From a checkpoint of a small transformer trained on Wikipedia.
Size: width 512, 4 heads of 128, MLP 1728 SwiGLU.
Each number is 128 + 24 x the weight over its row's rms, rounded and kept within 0 to 255. Layers, rows and columns count from 0. Numbers have three digits each. The size before them is the row's rms in percent of the matrix's.

# layer 2 MLP up, 1728x512, rms 0.0435, rows 459-475, columns 256-383
117:116118151131108125095133099144102056122171088098174102137120159138135166134125108135110094137176090129087130131123152144118125159118152114131133114125186168145098136070139100150144106160124108148120101133125138096117137136104093169149131088154136126146160157091121083149111152087089100117096149113073102122147105152127157130085150134141123136072136135142103139119119134094112151126140
074:154144125147123095079079128120152150118141123180110096118136089111075160111089155133116111144095112074104132123132112112131143109109153141120152108148109150157142124134136141134179180158157115120134106122170157147113105084086106108122124137145128144137124190133141086097120127109137141166136141128126149132099141141176136119150121065147130150145091154157162139143206137089108147141111
083:122095136126155210159150117095135143103119160096127132102152101118124128124150125162118061135107147105133099120144111093097071144120141117160125131151121141161139119119120124144112155080134121128118118133138102107158109092103179137140163124138156140134148111161133094095110146116117124165137141142129114126110127140102102117183087135094107134147089156168141125140128117135164106133149
108:147089166157112130136137166042122172127166158112086119141153139146146124100137084122114135150158147143122122126075141150084147125122140101132147121187168117159100115105168106155120141128127132141117126166126108127103143119136107106168112129094135153162164139133111132135163066098138138117078159138109132146156163164156101105145101104116117127133131130133082119095122107113135138137115
091:099136118150115126128115110132109118083093119137138131139136153124153085127153146110150171109178122129147168098105121127099069172114113134138105092121135159164188111155126134151120084137110161163105117120138106106133122103140081091140137118110120112123154136095138130138112088109113133163110114129104107203106114149130140145169107136136100108172115126151099129097120094124141117140093
093:141112118135107105107146147153150126123160134141099124142134154114139127172136078155155171124157128119162189127125094158144115123106136113140117135116060153155173104118114128136159106129090149163094198147112116153132109175182157127091152130071119123155141121108105169154190154087126148122120158152116135132123125091127114033152119123158115105116151152083136126101151098108127122135129
090:111091082132137126115097126089100119120145109113134127141130124174165140119101103126124086152113124111122105152062086075129140147176122110117103139131161105118111117132146129114149130099163105151124091124098130120140104125117151072103179120144112138128108122093163125132124121155130145132116144202163101088120171155145201159119123126182129104131145104130149123103116140151127119128146
091:125096127143118130118146118131140087124137133130137151158137153131126155131175148121132175105112138103094135141137124127138089124151140127128086124140157137136138124115142173131079163092159133166124111148161106167148168129152148110136152110143139143116110120167151133119109129116138123108155119124141120139134126134117163107106066153104155142091141134098107129109150113155135141123101
093:136083112175144155136104175127096148131109123096128141129127129149124137153090115130103137134181132100132106166134098107148139173149077074103060119110134127130127157157149104062080120128153148121157109147144096077152084101103130125114143127150100175147130127146102101121125188149124126145099102149135140150097163125132102137191102131098160117129102143125126116120101129150135129139175
090:105136092100125149127113173116124146143121136061136098106160174146187086161159100142136091131097137128130122165126134130161128142124116148097191091090149137125152160118131083127136107103112125173147159138125155136114130147141154117090137114128121121135160166156102122098150137135124096139159142161156103141206104158082130103083142132116122129062156097145149166134098159123093138134128
085:110120159143133115090124131135202146124107141138098176103096166150128131113108127151143134103114149132149140144110085119118094100142142152169100149144136113156116166167120144125104117128141140129137117147089169127147122176150141106148141087141115144117076123115104132120123125108113126131091157160143118127104112125082106148164122138149148136129143149142145167159137108119127177073080
111:101105190110108114137116133124088140114141145118147127131116172172150155157137137144126158129165181166131093139199138102168093121172122150103118106132140123134087149163152133118132167094169135118146136139122130117124132125111116140123140130159116121174112135122120126153150138151131101137102170103110113120159098142154100164137110126113140101094148166115094137110120101167124147080110
094:107143092156145132110135109119146111135176129135156146090142111121127077154118128125075136126162148112096078151168101181140114139112107146125132140163114075146130143140159110156110108166106103124139164123160168119084136118096138114164043148133163127090116134122173110144116126178135094090092138114109099124136143108109114140099151103122150076119124115128127143167115121105155099152098
080:122106211131140117168176109123141127142098144148137104152129116129142158143112105145179138135128114123136105112127162105119145097126084061124126128102116137116133131102134110120096148137147147096138141133122147149070172133115126134117087094129099139103118112111126122061122105104127158101160161132138169148136196106142141126130133093098158119121152109167132135140092123136115175156155
085:104139050138116160139123142135119152113168101135117120137142131179159134098120115141098131126111109130125128143138176142114159127134087169131151134085138130118108130108131075128106101104116111127101103172090147113131157133159128107136127128102106130125127115115147161103180075115130120143133124118100105130155115163135108134098070128093150128144120137103114192133128121165126097119127
082:121161106124134082082166108137098146135169085136124123115130110157117117116124091090175182128093140100109133081122123121184102095109126166092106147154075128167130118150148098139113151130126112136100150129112107128126131111130152128127149135093133145122130157114172107115142174169127096143107163153103129146140115140116088171173158097106096160114099100124118116082098108179130126114119
100:129126105089170150168148124122132134156115128090141125095101122146106119113118129137130148151132140105133106127167109100120152115125135119153144144128131120143144163096078130130144141075110155090154129127130150073089143137087116100118152128104092099091117133129117114158112110122088144096128164114132121143127097079142070118130147107106149164114090104078131134125160115139132149106114
# layer 2 MLP down (transposed), 1728x512, rms 0.0433, rows 459-475, columns 256-383
113:137134135135119174150142160151121158156160127118106123122113169123151104126129115123139124121139128103122126140067123101122105142130116117135114142160141147110175119104129144096122124174119102106140117155129139132116155084127168125173132144147092104104150123139108105102129112148095150081116146158151115116156147114174165128090124140126123140130135132123103114161112111139160120153134
070:142133145142125083115141081133131121097133104147172197139108125164133125135084156121087106141121131141155142143101132096183130109151063144085117124151147120171110117145181176120086134123170147103136156142121133146118176136156141108106147122120114153165116146138122141144143144138105120132189122145138135106093166124130102119121172139107148124100132110113129107110099159130137115101148
078:130116110144165142127132133097126136070121197162087117131158105132081124095115138102184116163133142102129133129109152158125117103165128124119156121147113137145146157114111123138112138125143100073129172124125122135113118137121148126104111137149138102131125140134106084104118148166123181115159135059122125110163094165104093096130072147088131122135110138182134108154096118161095081133134
109:088084194133152151156099146116114154108124118134112078128185140134160077093141106141137116142129110132129082113090129115178120108121148180143139095171128091122100134124153148137113128121077101120120117136114100148126173133110118114131120096106152116106127124130146093090208105119143142152088157129106124157166141165160096109133128111141099122149155107093069146098135113123154116089137
093:128134062123153140112123102164125156076063117127138157109091079149116108119110143110129122097166148123139132124086096108127089110106142165142134108120117109148136078157074143150145154105123074110090123123148140105137156134133118105126152072110132084107158147121151122138123127110113149133105078109123132160099141118130113125152122159132153136133204113146117102082097138116116132115086
091:153125114142153113140107136170130143116189144160112105113114150135113136136117101088159154136147118160140166148158106129135131115134139120134105146145114143121149136120103100133161146146103196145133185146071136153121124132199089141109121154127120131103140077117189173145116149146151121117152116100115127121103167160127136077099109129157124089108120139115087123092144130101145147151170
091:107072114121114137065120117173140080080164127148160087126109111159087125140137149111095122187100128116120098163135126185087103110126144126163103119148116130121095127138146099143108137140150131166138117128133139135119129139161103090191129129142154112127118146121141101123209136141145192125130140120171112166180148124103083137112120126141099111108098135098119122083139147140100102156141
083:142156141116130142101119117145139116130103130108133153140139092129130129128144130132126103109132131117117130127135121148092090156126114159174140129153134114121170132110183117155102154163136155170173141145149121162134128115142112128118142160150146149118143110162160131061090146142136083115105110140148115117142159132104150128072092163127116107112137135123094090147103108091104156089121
095:096073134134131094136087127108109119121128135114163142178096149100144127117115113128122167175130118139154093126157170086150132154127089097155116111138124152095098148128132088110100143150103146113110121135161083122123153113124142119109123078154106127117120118146082096162104171156122181167112126142133137126110188114112068124147103133134137158118137167125109157156121095146119131134125
103:131115170113148125140136105089126158065141092137173136129145119127129142143120130118131156112134120064118171117095116152137106140103138134112098118122109068066117112169065142097142159105112165120133147145150129134147115129103149163071073170165135109134120166109160119102146106142139105177139128100134134157109122093178121104128120135122153138151145119121087139140154153113157165150122
081:163154122166104105140130128148152139104147112142118116107124135204176097112115134095138105147154153122155149135104087129151156127120140098149138106153120142143086164154155126111163093126131150108161112099095118137149106135140171104172107126141069134178151113160139121156080138117170080113135131126122114118113161129152136102139151147127129107133130118109142135142103154138141143154094
102:144099142118141130084158138134112153127111120117182169146111139143151153151083112154129123119136110122115132121158124083136113120130144113101096116119100099135115128173118132126105112114121149114131134116155103157123137112148123117141152159164140138161128155096134106151106130130146130130158158163155094139149111168106151143153133151071146102126091120159145165129147136136105153108099
099:165115125135106114126153081084119080112069138149132137131113082148111088113125136122184119127107118144094141112140122135150127122166113171105116119106116140130113117130082099121143149130135107134101153150114124129147113163150109153108140114108196134171138133094128155079092147144119107135105102088083117152136162115154147113179165146069125088153101155138087136098128125095107124176112
085:135142134088141104166102132150112116134108123117080155115155150110127112157136135123100126123099129084107117132144092148129071092184117098123139129106122150147139147112135142118148144160124128094146138141129171102130108091112097121164118162082112162104107134129099136143093116141114112155125154133143119102144179135122107152152140112126146134139137150108153109128089119116134136056095
089:109128096139145111118125146127118110140104143137160099160122145147131165120133148203118116107135117097124132132161133141090125134141109103103102120135119105117112164128136127156152108101148132127109113111148158103146124125081138117120168090118098099138164092127136158073135111142116114180132105119113088096122115101164103056092134149094116100180110120089121143154165139150133113137099
080:142145118117125095135148136135158130149110127158142093125150147093129110140105141126175108111098132136127140125101106158088136137109121167141130090137124063130092167121158133133128128094096143125124140138148127167154094114139115146098127132140173128140154110106150171153144118131093086126097143106127176153115142113099072168119139159111082160100137157117122151111146115185144148128101
109:099116133065151170155129146106152110134113136088173106141116105084130136154134148130089128116153111096179107097095158114126132111098153128142098138109142131135120139123063162108149130067137161122105140159129169134120090130153091145123160127123136097145158159128080133098107126147075125083083133128132104095124132113154082100148142141124116118141161126135162132139139164161117110124099
# layer 2 MLP gate, 1728x512, rms 0.0432, rows 460-476, columns 256-383
080:102153147132132168097157143190122122105107121098139134143136130118105115130153104121160139140131141128104124160124130146152087137129170105158065158107163145139147133121123182124099109109079090101089127133088096130118156127128128178145140113206165092111141100159107113127155152099098115169116113113128115128107192129087143158120110135131138165117164129113138113125122119148142146148130
087:167085145163157175123095118111152194097080122122133093129163169120132135121146120098110138161148142139119093116147147107094098148121131117069144132126138139168123103100111119132135136116153111155134153128125116097114093147147121137141189155171144142189134114086162135108101156105118208145111104148125097102085113127061159126139090148125108170110158146156148085153153133129152094154121
108:144137159174143165131166168136118183136127130124128116130131183127121098122130146102095087099086127151122138167159171134146161110137140160130106124094121128135113099087127086192175151118141136102132119098106110126157128140141149136153146121147091093141179151106157170140153098126135111091084116104103168181168128150142146078097086187065111121098085133135106132124114092109060130136092
088:196135141121122162131172157143132119143144112125098099157135104121127142142122088109146134163148114106119100122166141156145078132140120117130158178103119100121129143118144094115115130167151099123121093146113118129179126167134086162163125140128099130108119177103116135161165177107146136069171144139158149124125124110147083123102162123165129113159097105135166086128138154089138131111132
089:119127119101143121128117118139158122125112091089102131089098124082137132145150097163142138118098121109102151131108123154131168145122164122098136156146072141132151107143110134116146146095162124133153171163123108158164118122139126126113108149099123097178155174128126170169166106120104148115117149169110116112133130133143175087127148126130150131083135167124093140157091132118115138139108
097:113124082104146100140124131143140153155130108101124111170144138196122150141121146116156089148149091124099129142154139136148122111115131147107130127084163099100120113142142073121161074086155088153115120161146118083167112148110098108119174138121127124128079171100128123104097131132157138121084138147150145110185160123102149115162139124139114105113130118121151142106127146093144106151129
087:133168131134137101134131110119116105126123135132131147120087111148152114129122145112160151151137163101124164134115103112118112154131147146102129114092125150123108172141141108143096171128138148116096130133173123112132163124120083144143148196173167151118196169143099146111159101119123133074143096100133101123082108119121083143157109127088119165170140165169112138182106098148113161141061
092:095098091145130107151100110142123112120102140118114144146137138100097103134145092108126157117150115111145119162143122113159097161163100065093086113110151146119116157144130136079096178105127173150131116149105115112175140107078120132126135118164107163146125159141139111075122122111132150114098140107127158143090134091111153140180089113132139122115090148097123163124111151134141160125125
114:124075167158121136114144101077139125095140129147142145098118096129143096126117143094098131123139136069118127118124099126126089145097149154100111122133105114104162139202124139131149150134143152139118120113125073099172136117115166119083117123148117113093144146107161148078163158123106156121148120123096088113146119114156109138138106119166107132129092145096109116167174128152148149139086
095:106124146162151134109121157142143130108101124154095107121114118127156147135114188160131096137111087136103146123137159115077130113122191158139129160107128124120131138144143119089130121117174115116153137153070160148183116142110122107149152127129116137139138144115147121161133142143144097124175151136132145110182141147103137137139152151136093153163142154104081112112066171137093144096114
101:137157114149143091129106153115133128119118147141140173176113131118126124142137119101192098159136094113122116129105125113097117186155121083104096129122149087114084084122123142160129115111132159091155110127130141118160115086143135105114156111122159122121193109142096125095120118137138136150133121163145111192125096122123188107118116103139111146125150142132105104070137108132153146169174
103:139118169127147116122158115152101121118105082168120130152100158134092113110155162142110108138077112113097114128105096142120101127152140143139109113160124126153136105133117074136151125147123108128102119132127100137146083098124103139135124106093173108161121136102141115151126120122114091133093107132126107145137153112131141133158171086095154137149149100091095094115148103128089114113110
091:172123154142054177102129133121119164106118130172141127142138119139141149143097140146117098150158140100155150114142163094129130154141148134120134161076118131126133137160109124168163122153118152156174109151098148140150148127115147161102177093149157101175118122138150129161132167112164116114133091143080142125131157139118160128093158148133117083140107109124142138129120158159152093136140
096:135129146149176097121111155117133154165146135097114136173130129091184132136132090128111132132160144097159086125116127158098114134131090121105114141128153121078119098125142127089103102100119147154091112158106126123133142139154120181132181097104101116092113183124148122142154115124141128099118118167112108098139153108165121111115072140136103091099149158124123144111088102159123139118101
088:143126124088130145176131142149165108124123127126148146093103120128127126101107147127115077132171097146166104137162148107071173131110134103196148073113115089135080133081118154088092115102143130140142100118116146160144114111162114138107123113150160160119138078156143148140079168103117127127104149087134132106142154108133113143105109129132149137166070146120107125104175152150120085128172
101:149102143126120087126086119164090111134175145160087110126181159097167116120134110152101096111116105127120127147120134164105102134136099131155158122097154093134148112157154126129136156133119114159115168155121118136148114122176128138132092157108114125164086107099143131139105100138155117170132131143133151157095132126141189143080119158163085125127161103147112179116130136084089125158103
087:137136129161148118138110068140120151138119101122124128120107121127128130143165108117175158165151150155130115089093143163096106116112110106153096098120120120111118127117105135164109111133122127129139143072115121155154153093155142119140117098092101114121117128094100117146119075114127106136100188080201133126140132108134107109150141132144125159160095153130127120141132157133147111132140